config.yaml
n_layer: 16
n_head: 6
n_kv_head: 6
head_dim: 32
vocab_size: 2707
norm_place: "pre"
init: "uniform"
init_std_qkv: 0.0312
beta1: 0.95
beta2: 0.99
decay_shape: "linear"
final_lr_fraction: 0.0
batch_tokens: 65536
steps: 6205
Each number is 50 + 12 x the weight over its row's rms, rounded and kept within 0 to 99. Layers, rows and columns count from 0. The size before them is the row's rms in percent of the matrix's.

# layer 11 MLP gate, 704x256, rms 0.0973, rows 62-70, columns 128-255
097:56 52 53 34 68 34 53 49 61 54 49 63 49 54 64 44 28 72 36 43 63 57 71 65 80 60 38 58 40 32 63 74 48 40 63 46 48 60 53 00 25 63 52 40 62 67 56 49 53 54 60 40 54 43 45 57 53 43 40 38 56 70 36 65 45 58 44 40 68 55 57 52 58 50 34 52 36 59 59 30 43 42 43 45 46 65 54 47 49 52 44 52 44 60 48 47 59 41 65 54 31 68 57 49 41 38 46 54 58 43 41 78 54 52 54 67 55 49 52 40 67 53 53 54 41 69 40 41
109:52 31 51 52 64 60 61 66 47 44 50 56 47 53 23 46 67 68 56 33 56 37 46 32 58 65 48 57 43 48 57 34 48 49 53 56 50 44 31 55 32 51 44 43 70 37 50 45 39 68 42 58 37 41 48 57 57 49 66 59 63 54 62 38 36 29 51 53 34 45 46 44 51 54 64 22 15 41 48 57 59 46 58 53 57 68 53 56 47 47 56 61 34 38 38 37 70 51 49 27 29 51 49 59 71 48 47 59 56 40 53 59 35 48 46 67 30 39 34 46 35 58 50 43 61 39 60 41
098:43 76 40 45 65 60 49 57 52 63 68 61 55 44 51 40 49 62 67 43 53 62 43 54 60 77 49 43 57 57 42 48 29 65 68 48 46 84 52 64 52 61 49 71 64 53 44 26 77 34 57 61 45 55 45 68 48 43 46 70 64 44 56 33 61 44 55 53 59 33 69 44 56 61 66 56 22 67 45 40 56 67 46 57 44 59 63 70 50 66 45 63 38 80 52 37 49 29 50 50 48 43 38 36 47 57 46 45 58 60 65 74 56 50 61 53 67 55 50 65 55 60 46 47 22 42 34 55
096:42 50 22 41 48 50 67 59 45 67 61 39 54 65 36 32 51 54 65 54 53 51 53 49 48 71 50 46 43 44 79 58 31 42 79 84 46 63 49 38 71 49 50 78 62 51 52 37 69 53 37 54 56 54 53 63 44 50 41 39 47 33 43 42 42 37 40 38 58 51 46 56 62 39 46 46 57 27 33 31 60 51 71 57 46 43 53 67 59 40 53 49 62 58 39 48 37 51 60 45 27 50 40 48 58 41 42 40 45 50 77 52 34 47 65 52 60 41 51 33 49 30 60 44 25 43 48 49
101:57 53 53 43 68 41 51 51 59 42 49 40 47 75 57 51 57 49 44 56 47 54 44 50 43 52 63 42 48 62 46 72 66 53 56 42 42 45 57 43 44 56 28 38 57 55 38 48 39 47 45 56 51 35 37 46 49 39 37 47 51 55 39 61 43 54 56 45 56 56 66 38 40 50 30 53 38 08 43 42 63 34 69 38 46 43 63 41 47 61 50 87 17 46 52 47 57 40 38 52 40 67 46 54 64 37 33 51 45 59 67 25 30 44 50 50 54 64 48 42 63 37 56 53 86 15 35 47
100:45 50 35 37 60 33 39 80 54 56 46 52 56 58 50 44 74 37 55 62 64 54 50 57 65 55 53 68 43 44 28 65 60 69 55 53 51 58 42 57 49 56 61 43 52 37 59 56 43 55 51 44 48 60 54 34 43 62 41 33 49 28 53 59 39 66 57 53 44 31 36 65 55 54 53 57 59 37 33 43 54 51 48 43 42 74 33 70 46 60 52 43 23 42 52 41 52 35 56 36 46 42 52 35 68 62 37 61 47 23 69 63 60 61 44 54 61 48 59 58 51 78 47 60 46 49 76 40
102:27 45 46 55 53 52 61 26 60 52 44 52 47 48 49 45 31 55 45 49 43 49 50 52 70 53 61 52 55 35 72 53 55 45 57 54 57 90 63 35 55 50 60 30 53 48 37 56 75 29 62 61 49 36 52 57 32 39 36 63 31 41 48 57 55 52 42 36 68 53 75 37 51 52 49 65 47 58 48 42 32 52 55 60 46 68 51 50 53 60 55 49 48 39 47 33 54 45 70 62 29 41 49 51 46 39 61 54 60 51 21 66 35 59 64 48 59 51 50 29 76 48 62 60 43 51 54 67
098:46 52 34 73 40 42 49 54 35 57 35 65 38 35 48 45 39 55 47 29 58 51 37 58 46 61 39 33 74 50 66 44 55 34 41 43 49 56 56 44 35 57 63 68 38 56 48 65 53 78 35 45 38 36 34 85 61 49 42 44 58 31 48 83 51 39 48 56 57 62 24 65 48 48 52 49 39 54 38 58 44 44 68 48 33 61 42 59 46 48 60 81 55 65 53 46 40 58 60 48 63 35 57 72 40 46 47 63 32 38 36 73 62 41 65 44 44 86 56 58 57 48 61 61 31 34 47 46
094:56 51 99 45 49 39 78 47 34 53 61 64 49 49 40 55 60 51 51 57 60 46 31 60 34 62 38 54 61 36 71 46 49 53 45 51 38 44 53 36 35 57 50 49 38 40 38 57 67 54 32 68 46 51 48 46 51 57 50 68 48 30 49 53 50 52 40 34 51 49 45 36 40 49 46 50 56 77 59 54 35 52 77 52 46 62 42 58 52 28 50 51 28 40 38 67 55 53 67 52 42 64 62 37 38 42 37 45 59 58 48 45 48 36 59 46 28 60 40 53 60 42 71 43 31 40 48 55
# layer 11 MLP up, 704x256, rms 0.0964, rows 62-70, columns 128-255
106:67 50 53 52 38 34 48 40 53 41 55 44 57 35 48 35 33 65 69 40 55 55 49 43 49 30 59 75 40 40 29 35 48 61 51 44 69 46 48 42 54 67 53 09 36 44 64 49 33 45 68 43 44 55 67 36 46 43 64 41 42 69 18 52 53 51 49 37 49 53 70 39 31 66 29 43 50 59 71 38 64 50 59 44 68 39 60 38 55 43 30 38 49 44 43 39 45 63 47 51 22 51 53 33 55 38 36 43 75 42 47 55 21 53 44 56 50 42 31 58 38 56 64 25 57 39 57 48
108:54 50 49 57 68 38 43 51 30 70 52 37 57 37 46 32 34 50 52 44 56 28 71 56 35 70 57 34 45 47 20 33 66 66 52 47 28 51 60 52 34 37 56 64 36 55 42 41 53 34 19 40 63 49 48 66 49 40 64 58 50 39 48 40 77 74 33 51 54 58 36 41 36 38 56 50 67 62 57 68 43 47 34 40 44 45 24 53 50 50 61 43 43 63 67 51 27 41 43 37 24 49 69 58 57 66 39 49 65 42 33 30 55 39 36 49 28 62 58 35 57 72 39 41 31 53 66 52
098:31 63 60 53 69 32 61 55 43 46 42 50 44 43 63 40 48 59 24 54 48 25 48 59 54 23 69 56 58 27 61 53 60 39 38 57 42 47 44 62 33 35 47 91 50 55 57 46 34 57 22 43 41 55 62 41 63 35 46 60 44 62 46 56 57 48 46 34 25 36 39 53 49 35 70 50 45 56 46 49 28 32 71 30 57 37 38 51 41 58 31 43 34 39 54 65 52 61 52 36 71 48 44 67 24 56 53 32 55 84 42 45 54 69 49 48 57 36 51 35 51 44 53 66 50 51 59 44
107:39 52 73 58 50 53 69 76 50 29 63 45 75 41 42 48 57 39 45 37 43 44 47 43 31 47 60 43 67 53 57 52 61 48 55 52 43 51 31 49 67 56 72 56 40 38 34 43 36 47 37 72 52 41 62 49 45 54 30 53 54 53 24 68 32 68 49 48 68 32 29 82 35 36 69 59 45 45 62 64 63 55 47 38 44 70 54 62 48 36 60 42 58 52 42 51 30 46 46 41 46 60 46 40 52 43 40 80 52 52 47 42 56 49 39 55 55 47 45 49 49 55 51 54 64 53 44 57
096:57 26 60 57 45 58 70 60 53 69 44 52 30 50 42 48 48 66 47 53 60 27 49 58 78 50 37 52 61 60 34 54 47 38 57 63 29 54 48 27 41 25 54 59 51 42 26 32 46 25 65 25 54 56 48 46 64 35 50 47 60 51 43 55 38 64 36 38 38 53 45 46 52 36 27 60 67 56 50 58 58 56 55 39 57 41 48 63 47 50 57 51 47 63 64 58 63 27 65 62 72 38 37 50 41 57 36 47 55 20 45 65 53 54 33 54 44 71 33 58 56 53 55 44 47 63 69 45
104:63 69 49 65 41 53 48 48 41 35 54 48 54 47 49 51 47 54 49 35 63 62 56 36 55 46 77 63 37 63 47 41 43 69 64 39 31 75 54 59 43 40 60 68 45 49 43 76 43 60 62 52 56 84 62 29 50 56 40 35 56 40 38 53 62 42 47 30 69 45 64 54 40 48 19 46 57 60 39 52 46 50 40 46 54 41 47 59 48 51 72 63 55 38 35 55 56 38 50 41 35 42 74 48 43 63 37 47 34 20 67 48 50 55 59 55 51 44 74 48 41 40 38 52 48 52 67 61
100:42 50 57 41 30 50 66 43 46 35 71 47 62 68 49 55 66 47 69 84 55 32 43 47 49 56 44 58 55 51 52 49 45 53 91 37 69 54 86 27 58 70 35 53 73 71 43 29 50 52 45 53 42 45 33 58 31 36 43 56 58 33 44 58 60 42 52 37 42 49 66 37 58 36 57 55 50 56 48 54 31 39 38 40 38 38 34 56 49 67 32 40 35 38 78 53 39 32 42 53 54 58 61 68 37 41 29 38 67 41 66 48 51 55 66 35 52 68 64 83 39 40 49 47 52 46 53 58
094:68 56 58 58 52 57 61 28 45 51 40 60 54 46 67 65 54 66 54 58 50 48 51 51 42 47 22 50 41 49 51 39 57 44 36 50 49 45 33 65 41 29 57 58 31 57 53 46 85 61 39 46 51 68 41 55 47 77 36 54 55 22 63 44 55 54 44 54 68 49 63 64 40 65 36 29 39 58 56 45 38 57 47 48 20 52 50 39 44 57 48 62 45 59 52 74 46 44 28 58 40 63 33 46 35 40 44 53 67 50 65 67 50 57 54 42 53 73 69 78 51 20 53 58 45 49 46 25
095:41 28 52 63 38 51 27 68 39 53 55 63 70 50 54 56 49 58 50 70 26 41 62 49 48 39 52 61 47 50 44 40 60 54 50 39 45 49 49 59 59 42 57 47 50 46 53 75 50 67 40 44 42 31 75 60 39 44 73 56 55 39 65 54 59 45 53 47 61 50 50 54 39 41 58 24 50 46 56 51 57 44 66 71 32 50 38 68 51 64 51 55 41 29 18 47 47 53 52 65 43 50 74 47 69 55 50 42 45 57 45 60 48 48 28 42 55 69 51 44 36 39 59 62 51 52 72 30
# layer 11 MLP down (transposed), 704x256, rms 0.0929, rows 62-69, columns 128-255
104:59 61 63 53 69 55 36 41 57 57 55 60 79 66 51 37 55 66 45 37 49 48 52 50 43 55 61 57 48 62 53 37 48 62 19 54 67 37 48 58 29 39 53 43 48 49 41 55 23 48 60 57 38 47 44 55 63 49 86 77 41 39 53 54 68 36 64 53 46 54 86 44 31 53 63 43 21 53 52 45 40 54 57 32 55 34 46 63 75 16 40 62 51 37 27 50 52 65 49 46 67 41 63 65 41 52 51 34 68 41 63 45 32 23 51 55 47 24 39 63 39 45 59 50 79 57 58 60
106:45 64 43 51 47 41 42 33 56 36 61 29 52 50 64 52 71 41 56 41 57 51 46 66 48 39 62 33 37 07 47 47 65 64 61 36 41 52 52 46 41 50 57 56 39 63 62 54 53 35 53 46 55 63 60 49 48 47 50 40 38 52 48 49 34 34 46 73 26 50 36 56 81 47 59 28 45 48 40 53 45 42 41 39 66 52 38 37 68 50 44 70 42 46 61 41 41 48 53 46 44 57 58 49 67 60 78 46 29 47 60 23 54 45 61 47 56 30 61 26 45 40 41 56 50 40 56 50
096:47 49 43 42 46 58 52 46 47 22 57 43 62 36 48 55 32 48 59 75 47 52 51 48 60 61 16 44 61 65 58 52 48 61 67 54 28 59 45 46 51 38 54 56 35 47 50 38 58 40 26 53 38 46 40 71 58 36 63 58 50 43 52 58 42 46 66 58 49 65 60 30 62 37 56 58 53 45 40 45 59 59 43 49 43 66 63 63 51 73 44 63 53 64 42 38 36 39 60 40 70 74 45 49 34 53 41 44 42 53 44 45 65 33 57 69 50 44 53 80 45 57 62 36 30 46 41 52
108:39 45 52 68 64 42 38 37 70 42 59 40 43 38 27 54 47 35 78 66 51 36 33 38 37 47 41 53 51 45 31 48 36 53 73 61 37 39 52 45 56 32 44 53 42 46 53 43 46 58 38 58 52 73 40 55 67 44 56 59 62 51 66 52 41 48 27 48 52 36 38 52 52 45 46 45 50 45 62 58 50 60 39 46 39 43 58 58 48 49 68 37 40 61 45 44 54 77 42 51 34 44 40 49 52 39 64 35 47 62 74 63 37 52 59 42 65 57 70 49 53 68 65 30 44 48 59 34
099:45 60 39 49 32 47 47 57 44 27 42 50 46 47 55 43 48 46 37 49 40 59 49 46 56 43 51 65 68 53 35 60 62 53 62 87 50 50 55 37 52 53 33 51 58 72 58 57 27 55 48 36 48 43 50 43 46 54 41 59 41 61 27 44 42 54 54 45 53 50 58 49 36 65 28 58 57 28 49 56 55 49 67 50 64 44 55 32 09 66 31 50 45 58 56 53 73 35 49 58 25 28 42 44 41 52 29 60 38 43 55 48 73 45 86 41 54 71 44 71 44 41 55 57 78 39 50 63
100:29 60 42 51 54 39 44 70 54 60 52 39 41 44 35 47 57 61 36 32 43 62 48 54 50 46 26 67 40 58 44 47 45 67 56 56 50 71 56 43 30 53 55 48 77 50 51 44 61 48 51 40 56 48 52 53 62 54 63 51 49 77 42 74 51 60 64 38 49 42 80 66 26 39 57 49 50 50 49 70 54 48 43 50 47 22 36 56 40 53 62 43 55 61 41 77 45 72 39 43 49 26 52 33 31 39 38 55 54 37 67 48 58 38 51 52 75 51 51 67 54 30 59 58 57 57 59 58
098:38 35 58 59 59 53 33 53 69 43 62 34 39 65 35 57 35 72 53 42 34 40 61 67 43 38 52 37 38 36 36 57 78 64 62 74 51 66 43 49 63 51 54 62 64 24 48 64 46 44 50 41 62 42 60 29 51 31 58 27 50 47 67 58 30 38 60 58 40 67 51 36 45 46 46 49 23 52 64 41 36 41 37 53 65 66 62 47 25 32 50 64 54 45 38 46 68 50 60 41 46 31 57 64 70 64 46 64 44 47 33 56 45 46 56 34 64 45 60 36 42 47 46 60 61 58 36 40
093:64 63 61 40 57 49 74 51 51 25 41 46 50 61 32 38 54 36 56 45 55 60 43 39 65 39 33 52 41 50 49 39 53 56 62 59 54 55 43 40 56 56 62 42 48 43 39 31 38 67 54 46 86 66 34 44 40 46 61 34 53 54 39 46 74 54 43 32 53 36 57 36 44 24 58 42 58 30 40 39 32 40 48 66 33 39 43 55 52 40 53 34 49 60 67 55 71 48 54 36 70 52 63 40 45 52 41 48 60 60 31 57 70 43 61 43 36 46 57 29 46 70 55 60 46 49 63 71